Each number is 128 + 24 x the weight over its row's rms, rounded and kept within 0 to 255. Layers, rows and columns count from 0. Numbers have three digits each. The size before them is the row's rms in percent of the matrix's.

# up: layer 7 MLP up, 1152x224, rms 0.0852, rows 310-362, columns 0-55
# down: layer 7 MLP down (transposed), 1152x224, rms 0.0523, rows 310-361, columns 0-55
up310 087:159120128093124163119112087137141130123113123135126141114143142134142096119127125129140158123144084114166176162169155119145133125162144136113140126160146096133138150135
down310 088:150156126124113137103124106130127105197149141112101119079091140100130115152087141137138095131136100140148155185113110142102114115134162143114129075099089172125101091133
up311 097:159134151115116091132128104139078188089139149152127144079148131134125132126166141104137170185119109124136165131115138141117150156126113134116112142100097148079115096112
down311 102:157127140146155067127119121118132130130145153097154113131128108088104099117112102098152119134084105113135097121097144106090111136170131112131095140089111167111165144131
up312 091:083135096127111108184103197148121138154112122147130112167133134118129141126165116125138110108156141174114150105144108111153135089093139149110110122137115065138138153116
down312 092:077122117152173124127160099160160126146126082137104144152142124112136125140139141135156065140121120112124136122091142132131167126099171130174148118138154155099127139147
up313 109:125115111163155109110134130128168103093115170167133155126145121117143153103091152098115139124130138130093124131160132120156126138125084138148172112136146111133123090101
down313 107:127091146162119125129151139115158138152124124108162080141084153101120124126121146107146138139188115128137175174131132144147104127137086070140111082107152135106125139113
up314 109:112134156140119130190127101088141128158077120149081117115149115094125161102099130144100116172112114137169086146130123120116128121142143121105121126110128136094118108113
down314 096:158167132151119130128140103110155162142083124152095122140097126142101138101111114160127105114109134177147147132169165165102086105097091122109081156119085132108098131082
up315 115:119148096094100102148171155113153104124115127099148147165094118142153139098145108149141162093113134152130118103134153140119115073150123103128106121094116129150089113152
down315 105:099108110161161118123146103124089167126160132173103156135121113158161152137096131142131113151123111125159180139087111099120134101146167100116114147153121134166090116143
up316 126:134116137114177128168112110103130126113172116125104138164148137141131194148130113128145116124170168169120151158135106119127132138152127144144105102122087118102098099146
down316 131:123139160121134087111133126127110115127136112142156124093078127139128087138119125135103116121143099147122126084137116147145115153140111090150121124178162126085154055146
up317 096:122125092139161134148119153151100165169124173160180115156154082090164148163135141101106128124123153167119128128086117140131119145128166122110140130094086096138185158116
down317 099:155138109136185133115124126133128126110081118126130102108141118094162117158127102109120105097072129127116081117148088177119156141113116105110174154145121155138145060085
up318 108:142061143143193135123127088122142164116104097107122114153134147101131144131125113150145171151103172102125143129138150200085097097161151094121107116151112135124147127136
down318 115:152148150141089136126132097102135147144138145106153147170160157180150105111141121144143105137132111106108107139069111118115119164180124179173157165115118106148176111136
up319 086:076153139180106139109144128112109119088133094096132170151084132091134144147132124120096140123136134131191165107113096125114104114147138138135111151102111143142098114128
down319 081:131139161154115136106130080151092113107131101156097101107140145153144100159103148172134132134136068117128180125112119154094112136141090115161129159151129126105175146117
up320 093:152089163092099142131092136103128176115131136132143141127106117115126119130111132077135151167104126165107137125114139136091113169100151103125103098173121109116129139142
down320 095:091109098119103149136111101109111110168120131111149116157092134161144092118128125097098151132147132119111108106173177124148151117142175127131125139132145130147115167152
up321 079:122148112131081136146134183136115108114095158122092154142076125065128099128100138151109130078162086130144141147095143107128125078093130107138126146103130117138100097085
down321 080:197133127151126085124132136141152153122081146129133134096115131186079096121144133142086140093072148117134139175166149111094114144113128087164141136111141134129129130140
up322 107:146097118150109157114105189159147121101169133148122135143125159114107153141141143173094126123101086119101092137075153136137125115130153111140130139156120107105094133143
down322 105:111184063109118160095104099106115168135120124133121114110107134145148118100150119145096094080107085124150102136141118119149126127057109146121130123123131143126103149126
up323 093:113143117097177103069111163114133122176142119113138154137099146110128126155132133146153143082100151122120146161121153159147103163127153142117128140109114124102194096173
down323 087:152131155123181186119155111139100138089129112116135123118135129124160146164168110136144165121118088114108100133140153162149112091137131143150134098123104123095145116107
up324 111:095125139101143115126148124130117162116150085089126127152137179127078148138123159137138099128104124169149102120153098103109148113151116125144114164106090109081131121107
down324 106:101201165138131124156110126098155099127102134109108136141120100114109159088141117080118129110082070143145102145185166143085128131142132118168104131180092114103120147116
up325 097:149117145091132100131137149117118157133121137159111152110072085117168140111166134119103163129112154096158147153115144130165123104100166132121122090113075111110137130133
down325 105:057116086129134143135111114171127124110137161142155138065080115166153081146116120094141102135112079150120135124128147159116157150168144154136154119131107134160124131145
up326 088:112132100151149156112104146138104129167160116145108110127071080129158119099141096115130184135149118075083086117148120169136141168106147144106146102156116109168109109124
down326 082:165129125128118138118120131117131151152116145096111139155098152137120095154125161197157121170153101131136109113117106113138116100140153118096109145162153113135132129116
up327 102:112108121075146143145121096114128119165124149148158153116137121129139165087152116113125108100091130121156191132087121119153114119130138123116115122158130122114134136068
down327 105:167111154154120162127142157115181110124121128141081100140140142113103125133144133141171119139144139151112109131111137133157083155116137157090129093104146120106137155130
up328 063:122131129151125136170139129095152116121108069129117103127141145140157131125115153140134127112125156097125122136137101132145149131117127120134095129077137128129100083129
down328 067:160166128148129135135157138109135152113132117117162101121136162150157105101140105168159140148138129157082102150095171104122137105153106138078123108150107166164167115144
up329 106:094129130111111147131121182115116108136146110136138079109145135095102114168131169159158086103090101121133181146092146119113149128134115106182108128136118117121102083148
down329 113:127114163125126126127168124158084149179152148136156075143120144090097128127136115099129111152151149139099124144158109187107112115097139116107110113110096131134136145078
up330 107:126155155116119102099137121110119129093146155153116177112156148133162145103136135109120112089150137139155134097149122114151119139160149150132112125135106147156108124095
down330 111:142129119147141125104120126121153150156098106111132141177114088165203096122108159147125168119134125121120124125046127137136141141136137118153148106116151111149136137156
up331 094:099140102153099124105106151160091168098129097129122131142124164134092110108118121126122134145140131127111091164144113093124115186120097096125150090079152109080131086111
down331 101:134153165140129131127125152162145152128126140118152130109109084149129135168135120128120072151174126118121110138155108113136101121161130119103096129120120122114102094182
up332 106:145115144103109158138102086124127135165131086104134144133140113121143095163163133117116120152133114104141124091127127114099116138145103117120065112106113118141154122148
down332 105:174147109126139140114143159118135132126143131133145159130090133132135096165094094116174156127098123107109126177135118080134145126127127105130163156095145129137125105147
up333 101:096141112155156172111080134142127119126156165136134160129145138084123131124104129154113099105152086105126072136133134200126086110082119118157139124119147127139174101115
down333 103:148118154121120107117133144167128146112194124128094156146146127159145147133146169182101131130141182125162184066139109085139147099097133125128117091166083129158091158119
up334 103:098123160117146137138111133117113087126127124145156063116106106097147130121124138140158112124153142102105112086109119147121157107131140105082093163172126163120094086182
down334 105:128107089166132166114155127144119163125106124196130096138108150141081123110109133118127120099108173156153148116094155103101123158152089130167101128115166149166161146110
up335 109:106075117156120104150122122151127140156154105136183132136081103109116080163135143114100146145143095107111134149136109113198134147154150117137113121142129138108117106122
down335 102:099051132111159107110138144153122118145136119151145118123171149125109152086119155080145145115124116154129116141175106141110151140130126127127142147145150113129113078093
up336 100:099110146105139138133124124127086104096144104130136141176120112124144100113127154139120110131162069119126138137110159097150165127134087148147164136114117131126156145121
down336 103:144121170134141112124153099095145115094125177096161144141123063108104112138118142107156130141085134112114142121145114140129093119148070189159122143098131144125136109178
up337 080:123120112173144160126119131059118133094161119145133128109165117089160110139171127095130110163121138095121131108146100102119160141148156158137112140176107118118142157109
down337 078:110124104100128084141126128109127152169109128132147099127158133149122142166119151190125095119148128119114134114103196130141181153125116131093176140149152158144108137151
up338 103:144106130092104075093162130131165130115152114101116184146148132109146166145147137139120153126096140131137118132089121108151098157135142094148145160126117128151143134178
down338 093:142097117161140128157118154140143151117152167117140145141131145152164140151138109144151111187117144131134171112110146138098113151113141092130102125144106111155186149151
up339 108:112161097092097136167181137164154126136139119123171128140130109081151155159123124162154140147150139088126116093142146111155172115103112122172118107140121135112142122133
down339 115:163144201153143118145137147207135155168110154101106105112125106119119129177134134136132154102141128153104135141136141127143118161129164168139086134148086188081111110163
up340 102:137149131102110076115143170118116143137124138137100158132097109156138128157130151127161150143135101159105103099151112154124127111167113140112087124133142147097121117140
down340 102:104098122148088120118148156107123140134177127121155156142111105117123136152137152129097101147129169119125151124126103118148106108180115136108120106139084158126127097142
up341 093:079122132122101140116117099105153160143147094139086149189121113108128129075171093139114117164144081089116063130105154119134122127130135140107112105137155138145152097090
down341 098:122156115125176152095108138159143155139096145113122138125149169179090133113132122143173110131119113161137158096113135119106129109117105092139155125123124081154153155103
up342 105:095105074127128116122108162141101122154157082155092124152115094181103143105121154149154150116127095139186124160117146148071067080166113151135135094112130114109128126163
down342 105:116193151151164123127169129128104108126135136104126157117111131118092100126126136118119117127118157121142141150145144131130112090153145132095108121087188151081165160146
up343 089:127109097156135120121109113128138113158110146098157155177134179099141121057152156130122123142158142101123124125115135095164103176135151115137132177133116138156128117153
down343 098:124132101169147092152180106126124109122097144120145095097167093103111106143122124125105118155103099153122134127103148100145125113109107108084169124122129112154140131089
up344 100:121110115166123148118138169078142148140161142138128123141117122117126143123091117103195170119130113081083109167122114189174147164125084141131165126091163118145126099135
down344 103:140171144134129111104146104154162143134125144077142169120091094136162116132144171173147120132114116107113126087165083129123123079187104106134134122140156141089126125125
up345 090:118090127134130134144089170148107111110141144131107134114096103116134132152075135127129095120145185123122112101116155154140141125121095092106140107165141087092150128113
down345 092:094099124162114096124111097133107144100147128142082126139062103161128145122147131159118141123110176132100126092098138139113157076144091112121102132119152096113132157154
up346 117:114113128169090138124137092113107148169122139145138137104150116107109139158124119130112140111179147127144147141151146152140105140195104141105109083105150120113125078139
down346 114:115138129118123134125061111157136130177130150136119126060160112138119088116145133117152146142133133114111119140168154149149097124190149146150165094121114139132084131145
up347 082:145160103125120086115102106140089164138133170134156105151104125106128131108085125133087093071124117121162086163122160156088098156155161118101091118103156126132152139114
down347 086:149110130133177117126172075148130093133144155133152138132107094119096160107126136113084131130127146167143103139108145122103182151103102102138140123136124170139134114124
up348 089:108105082141118180101082152104134129124136083134112106090151154108106130144071115110181129170095161124105135162092109143145111170108098135097141134101132103109102138117
down348 094:129133137127153125158113116104114114151105101098186115103121119192116136163151099159154199139155118118133133129152143169095149127112127098126138119139111119137079146159
up349 083:118149083138116094180114123154106139144148154159082140159151122103086122147107092131138142108135106133110101124176128118116137136122132128106126156095102135112119178122
down349 086:127112116105141135108099136154093123120138112146103160120162134161087156148064141086101128122125133093137131123141142139154115141148133149148103120101104121138135154125
up350 110:145140123105134155125121154145089129154087144146131167110114165139086152164089131120137158131144152143114100124131171130149151117132122148159134124129164098101149132103
down350 111:129146105186142152111146122136139165118107153136126113104108157132110144061107134140120137082123117138155140080166124153118102105098125111140142127138144092105139130112
up351 096:091130108141120147152127105115086132103113108141178133138117092114133067144123116111134115125119149147113185115137107124109186096145129153115058105153116128133105104104
down351 095:142121151080118158129131122128126181163148150122121098098134160163144124139146134105141121102146125099141175147126084132134125109142110086135146150135137131123136140113
up352 096:106114181142131128127092115089135144154117126143144086128086102123107097147123098131147118094117165133081112115104139107165150162099159103158130134137070158102102111144
down352 102:069154100142151135163142110130128153125120120160118112188070141128133129161139152159117148099121150105126124154113100133150164128100091135153159144149125177131104143174
up353 097:106153180156139133115115103139169142116146136132138148141108120087122102143101142114115113138120100128149089126130146148144122081127151133165077077154076147130109095160
down353 097:117155136090129134145097091121141135113124120056129132131102104143100140158129085150093156134129129116150139108183139133121145141097116116128118163106149135066114116101
up354 110:121096128151124106160097122137119134114162088168114167094137178147119137113103121132127146144151111114091134092109102150077087142113157114147123115071104144091089114104
down354 117:111091174115106108086125158134115115155105094139122138092103128125097121132121134119090130129135132130168153119138125096163163122093122075133114150165128099155115141114
up355 105:088137124142155128160124117169123131165114146093122158120117102156113106136122117149143145141145112141175101103158126112113099124124126046157117120127147128097099061077
down355 105:118150081130136132168122114166097148138131120090135170149124100116117139101147155127138150147098100151137136112132109132137138150134089153144084136120127167111158136136
up356 103:111087129101128113137067119145129107098143126109089154165132077143091132163130121184120165102100166103151161137141105125125130093119110145183146163123102153124135110158
down356 102:102159163111120104177133072130116132149157068150112150132116128162122134124126120130113125145108108114102102121136139089105140162117152097151143131108131134143123120093
up357 102:140129143094126110100118169114135125160126129184136084103096104142138151112115140105098139087113120093124144147150132151118139137162148124131124161146146113118130134101
down357 107:112086095120113167146126112139111142088132111185131136134129151094101159146126136155126132145153130153133162087121144108135149124151085146147113107126089161132084178175
up358 096:084176093103118149114091086139115073076114097104134138149154081167121090131169132124116144129114149098123139158090110109084106150123116137126122166080088105147131114109
down358 095:107146096126150104119162131120159100147145127159090121155069134171105150150149163099101140149133127106145120150102152118150101097148101120070130093125129121115159089180
up359 113:121110121127122134101145138140082126155121112109128102147122085143154157164123076130163106115130126154145154174101120138164176167139164166102158114151122112137138088128
down359 105:132158099144118165110142138122140140111139104140098132148122103133146131137133115134164120127168162167104101147144111148129121145118094128150115128115175122105107089120
up360 107:084108114132121136187167110119099131132144141108149143112181130122137132170124149128124115112139152121107131148152132165117134106122102106076146110123127110101073081132
down360 113:150158173139113147128123114106114148131136161150080152084125154142124131121115153131143130157101152135145125160136135136114138099159172141129127105199146154134109140131
up361 096:147164151099145140154102172101159137151096142103111138130165127138136143129099089106135159114081114131124132137093102116130104084121125117158105099143119109101084113119
down361 094:086129135158133130120137143078154162103085127184146129122129140101096128148159110151092120155125131108151156116125136136109155105117138110180152089148128108127118096144
up362 089:144135135056061141081119126087136121132111141133143123094094163093159095085099126110109125190144125153161141143165107138168101131157120149130146086129142101081147150138